{
  "n_layer": 14,
  "activation": "tanh_gelu",
  "bias": "all",
  "extras": ["capped logits"],
  "init": "uniform",
  "lr": 0.00407,
  "decay_fraction": 0.676,
  "seq_len": 1024,
  "steps": 4657
}
Each number is 128 + 32 x the weight over its row's rms, rounded and kept within 0 to 255. Layers, rows and columns count from 0. Numbers have three digits each. The size before them is the row's rms in percent of the matrix's.

# layer 7 MLP down (transposed), 640x160, rms 0.0945, rows 571-639, columns 32-63
108:164122165062115182154180128121101174098082102141129177102123158155079152120086090100137180132117
098:076160150127161112119173106145146098162140107138129138116136147117142128120176125136160087128134
094:179177168056133145139104110163120121116132171140133170080161097110107124133159073129113125143040
104:119114145128094080101163088166104101071131171106076167066127076155118143120162096145127139072087
107:129086117096125206141102107083092117062168089149120115142105137074128170171120163141108083103079
100:124156040144135145132097098096106113138169125122103121195138090134123177107096083103110180142128
104:126112127153101103125156086154129114088113131126145178164128152159090112117109046146138099084206
102:139081101137171162148139112150113150170142069118164118138094115109121086135127143090129167143133
093:191068142118143093145115190169141141171131095204140096108126120131158084140116137069058114163106
104:198086240116138102079132110173091174082114099128134111172117135147135146095147176067133087175137
099:099156073155145162074128122181146099112082119103110148191146140116089082143114151109149076163152
093:073134138163150157139144166100102162135134158131131151132114113153143130103131141148110159129100
104:150123166121116161078104155106178121093173104168109127116104101075114107106096062147125111120129
109:129183077149087081133138148118209115149121135113107085178130154108152113082166156148161095152126
103:171113157092069093116088082127098103097146141075144081140129123158155142137113131116150162146174
089:084140154190097116148100113149073136097044156118070084132117119220117119102128180094144106140139
088:090171096167110115121174123106180154102135132166132130154142119105081185122128173170119120097084
104:095123099124109168159164143076156106136122078188116125139122192070160198141121146096093157155156
088:109119086106156219162107080131170119152110121151161189129136143128151145132095104139109109121124
112:166145095159136105109172114112148104161149148158102138166157081124118133155159162102169102094155
099:139080158175144095156101155149143118110135159117174115110153153131121138071113110098135194113139
100:148151171106131163132146047130100097166149070090126155138119133152116094143168090120142185108142
087:091118102114152136127142095163134161114124068133165181166086150145123108153165093105085150111125
103:167091154141193087134148198155133166107129109206167193053117136124169099108118171135130130069059
093:065104096134091182128092141172111127141118193200164117105079099182127145136117186163135118118109
091:127159162148156167146107069145156174142116146171106154166207122103180178140162101108187121172132
091:117125111167147153092100055106128087207125120179101132088092142125144185069135146141106160105155
091:171114149084154141155076120085150136098088139099131109124159141143128160140140155107141116164130
109:119156150114095117109126174138190122144056107065180101114108112114074127127133093116157126150095
098:159156170098081160151118191122163107095143177153101185085146198101104165137148132076152160169150
095:135153157169122132135160116132084120164178152170095200111148125116111125080098152189161183113165
105:124134122100184099111121068125133123112144134092108164149180164111123135084089125105137153085184
122:104082133135095130085181164134132111161118125104114086107134109098129159123114100099141170094151
093:102126125091193101106165146172081108138170083086163197146133171127090174109181161120124113158154
099:143105149153156164102173108081085130118142096123093081092120134110105072110170132090148073091127
097:095097094118151115142137044126152139110061067138132148146113175117165149124135081128141165122101
097:182161141149134135152111121095092125119165133092178115106136201092116139141085067125129122100158
103:153134184153188108145085157108103131125106151130122085159122164109089085126157142118158123101181
102:134104174112163151159125122130170139130171084178158126154169162136100121090150123077147113079115
091:153132135089123132166050099079125166191192125149171198080206141170105084069171122156189122173111
112:162160176101106086127106137176154091147154070059137078131116097159131117130159058092142141165123
087:128128173201141119166125052106153149131127111098189139079179125160183115129158108068114153140171
096:144115156165126163118107143179138139093112084107143170079096121108118104129115145100157186111150
092:129173155139161126120126124207114066103080127083110131122137127151141082168144148115148169116121
101:162149132161078084129164183112145079133099173078160139123188149106185146135127170130151161106113
100:147123109093114095087153074148091131169172101119119082134130128126145087166138128067090134101120
095:089120105149131188158105191114182159118092172097099112200115139159123135111113175162172117143148
089:057118089132120077139222122095128120124162130161090102120078129175104160153114117179112126157097
100:163087065167190090179117122137113131115188121078139098088153194147128107163081144071083138145161
108:062128134087133097159103099122104121089105169094146144145119133153120067164083140096172139142149
107:173110185114140153114123080134193121179146130121111091133137133091144083116069146164163170169076
098:129152164154058184103073158141122196142130132105109144160166073111158145118165065099117161147089
122:059124107142111146091045086103125120077159079166117129129104135127155061111118112110122104119155
109:135144123160132083154181107129145092139131146154144108132140176115159104129129092111137113125139
111:172076100104114123170120123069133143130184127099085147069172042128150161169155179134150140216118
085:160128060138126137132191047108122124082149141183084174126132135068162146115148160094194130112127
097:126108052137131083104133138073140202109170067120091115111147134103117077169132181128151148183097
097:103195129107076176168114124123143133153126114146175074111073135118112118147123157101143111139128
098:187122106134132117191135130092092146178160165113170117098154167127165202167146132085096149162077
101:122105116130122126121185122166054155130095090087128130143180074154124113139133158139155060139051
093:092100154138161068117069111137161119156126154114159051168117179083125048101155122151105145162134
100:094178161141145117150147153190134101111168167155090145081173096113159156091094073168123137185130
096:111057145116120133148153109202107143070114131142125165175107115116151134126095156123134128160091
108:061073106073141142158110148054089110143130159167125105116126146176130181125130151123102147182089
102:149154123163093101162153163132101117132093080153185128134161167174106119156145105101153120158156
094:100134114117110079111154124139147163123128148066164150108158085097060165169084118123182117126150
096:149086110070115173124156141140121115133169126183119080059100138075145156130135146160115158130124
110:095102144196142123129130086157114069141080113183177188143150108147114096142076131067125173168094
104:117088100155142104053098119150098081120089166162131109163143124146147136184118084146112151093086
# layer 7 MLP up, 640x160, rms 0.0995, rows 572-639, columns 32-63
097:155134125170128136119159087169099138144106084105131083154131124139109148190139070147083169095102
085:126093151148126104147148156067159117134116105151107086131146176128109107134079115110026120076103
094:145128144103207138126112130146139115129205154108109168144131055083125097164092070122063155148156
100:129156133109150098074195139103151134078174102099074125091120112101169127130103115089135117177126
095:117104155092067129175144176131127165052124112134188145160134094142086131121177101099163028176112
112:117096157069170154119180146128123104160142139165120169091103113127144166103072180166119159075106
103:125130121100130092104122089145161150165087087174155127077058148159095129168132140136111110155114
101:082114148142151078127150084095065106096150135147131098124119167101099135120160109132125107095138
097:169179122150089123119152111188142111139159126126099114112154145019104132105087097167104123164117
105:139173160087195114035094085127132180151154106179117169065060125057128109111148149161125116088117
092:042093110159128123115182162166153121075105097103164171113177100144082117187103154123103133147103
097:147066160123126139122081166153086114135124095129098162153152136082080162180187179108106114041129
095:167166162125178082116090100125165108093185137098123100125082151144110110107114095120165130074128
102:167106132126142129148115104169191136099141140088142143167120104106115144093131106087157101071120
097:151108133132097103123109164149124199155136122167118121109118129116093128163134095157093097071169
092:106083173085111088133128189116148171168134085149142118110141128167143105148117121112153132128161
095:120118137145061161134150178112159166139091136122048166150079164070129087070129167124081192120115
086:121094129183101087090155197147088174146184187207156144142159114168088111184155121109131129085102
098:126157081179108133107128206128155136129123084123071087152145084139138184125148151150155130117136
100:173143124109183157069147104068077123208180166107151142148154082075114140110106081112090122066131
093:168085130089130170099116204074135129160107117103105163150149164083134162146133135121076100113187
092:107055165114127127076146182089176135107057157132142129187121101175090086126155072081197102200089
106:190133131116158062087106145095104159164137069149160155111115152130138113154155162106084157069154
096:113140069114151095145139169096161123164136105082062131168113112076135136136142091085120114123084
085:163127102131090093120139108140132084163139103121138118181078119177140192180131161122118137113164
098:156153134137141158144127159130201159038244144137145132149138126123125160118151161173086104062132
090:130118103162108111135127086135103133163088094147144125160183074133111120146118142136119198103124
104:085197117123104173090133110152131121132123101101149155141113119166109124179105139106102063127163
105:126084096131171125141128116130133165103164148104141182145082141089112111126086164162110126082194
099:119178163134093130062118128127150159089157107103146099165040051142150122142137129109140151173114
101:099136095106149131123094107074132075127118058092093136181167148111205099060150108142110189118177
122:163131110093117139064113118122161159163113103144063103121158041117129107088163154152175110095124
096:159140148157072200118118076134173185042075118094138125143109096172109147110144129134131124133135
095:117120157115145145094091175121179104143110182115169103170147074141108122118167173103063183138129
106:153093179078128086157129115120162118152160132135107050148166116129132163147103109128083096174122
092:100146206093176164103146106140132119080172146135093154158057131146128109126109106174105145123076
096:169084084147135169083156159099154152115157122111100114136154131103192170101142104141101109162143
093:110094117123147099124177086118105172137099143110116159195135111153063184088112080118122101180224
086:126103121160100116094192164119180110093107149129128102146094130166148131191123134135095091129183
107:134139115091137076127088150140126152142180052115109070132064086084154163137083121139092136140140
092:122115131123103077110144166092149122132107203154177071103113168124086097129127145142103128095093
107:084141094128181139109102196088125122157174116162095143155177170156103146164139188134119135096126
099:069095104152098162117097089158087128077056113122120079138089142138113123150093181078170059117121
099:186158127148090172119164139119139173074170098122113113156116098080107135085128102067171099166103
112:131133077055159142162145121186118106188095151148099125187143108125057117123102137179170133096168
104:079176117174146102065091155089140148134136142121079091107131104106089082033121121122095109061151
098:137059122164139144135131102119107138160107113112091169143188169127122117174185162174090168123108
099:174165146118076132122154115113147134099185146079074141118126159084066161170192089103096099124105
109:129063151152114115082193131164140102063129093155123089151118074134131154080135152125155133164113
095:123079111106127133144159072098092170116077113108137156146128116108111132205167139134162103100206
093:145118140103064080131144147111157068119086092153154183122157074155116152181091151156092084106098
131:120150104115123117109088129117121103096155082093142101111143178132157100118157100120062125141117
108:140107058208112145135161153125102132127144123068186112090135136163106097041169115135122094104121
110:129183146131150116049106101173151111162155136116127123146158062162122117117083089095116160100097
088:105101147132139134121017143164154148147167126113175131136127115130199085196121129116092103106101
102:089077072094110101094088141141119122102113134109139136166135090086116095141099125090079175130148
099:098132145108130163106133068183120145163139121125122120180098051142202163078087070147114143118153
092:129112159123139120145086094080141103129150166114123124167150080106151085151108120126124096127115
103:170134093146088156096102098117114160091097127100088118177139152167172176135169093132127216155141
100:127191102086081094136110116170148116051041066090074138114160124067124183146143132126105113102119
103:205174172119155110138121182098125123114070163129165155115122130089111141184122122156125125068127
100:123099161159136147149114115137100074132171190127128084109088154089130119114150131134108129061065
102:112154085119166162084174158117153143104146092118144101123107109052132148032163089119110054143145
092:093135112096168106098164054135105160095191142149146183156102055091152086113126184163142068090142
100:172136172149150183146137153112093052166102104178146130178139186162135105117113125116101144114120
112:130094141158148164122155129101132147096128080063120115107104087128168177131149132145108122109165
105:095116046121153117130121125165117155087088188117090123170139113088180128103143092091130092120142
099:139121153181087180150124055098157163110113172121115121156094142107120098092169104130101149016076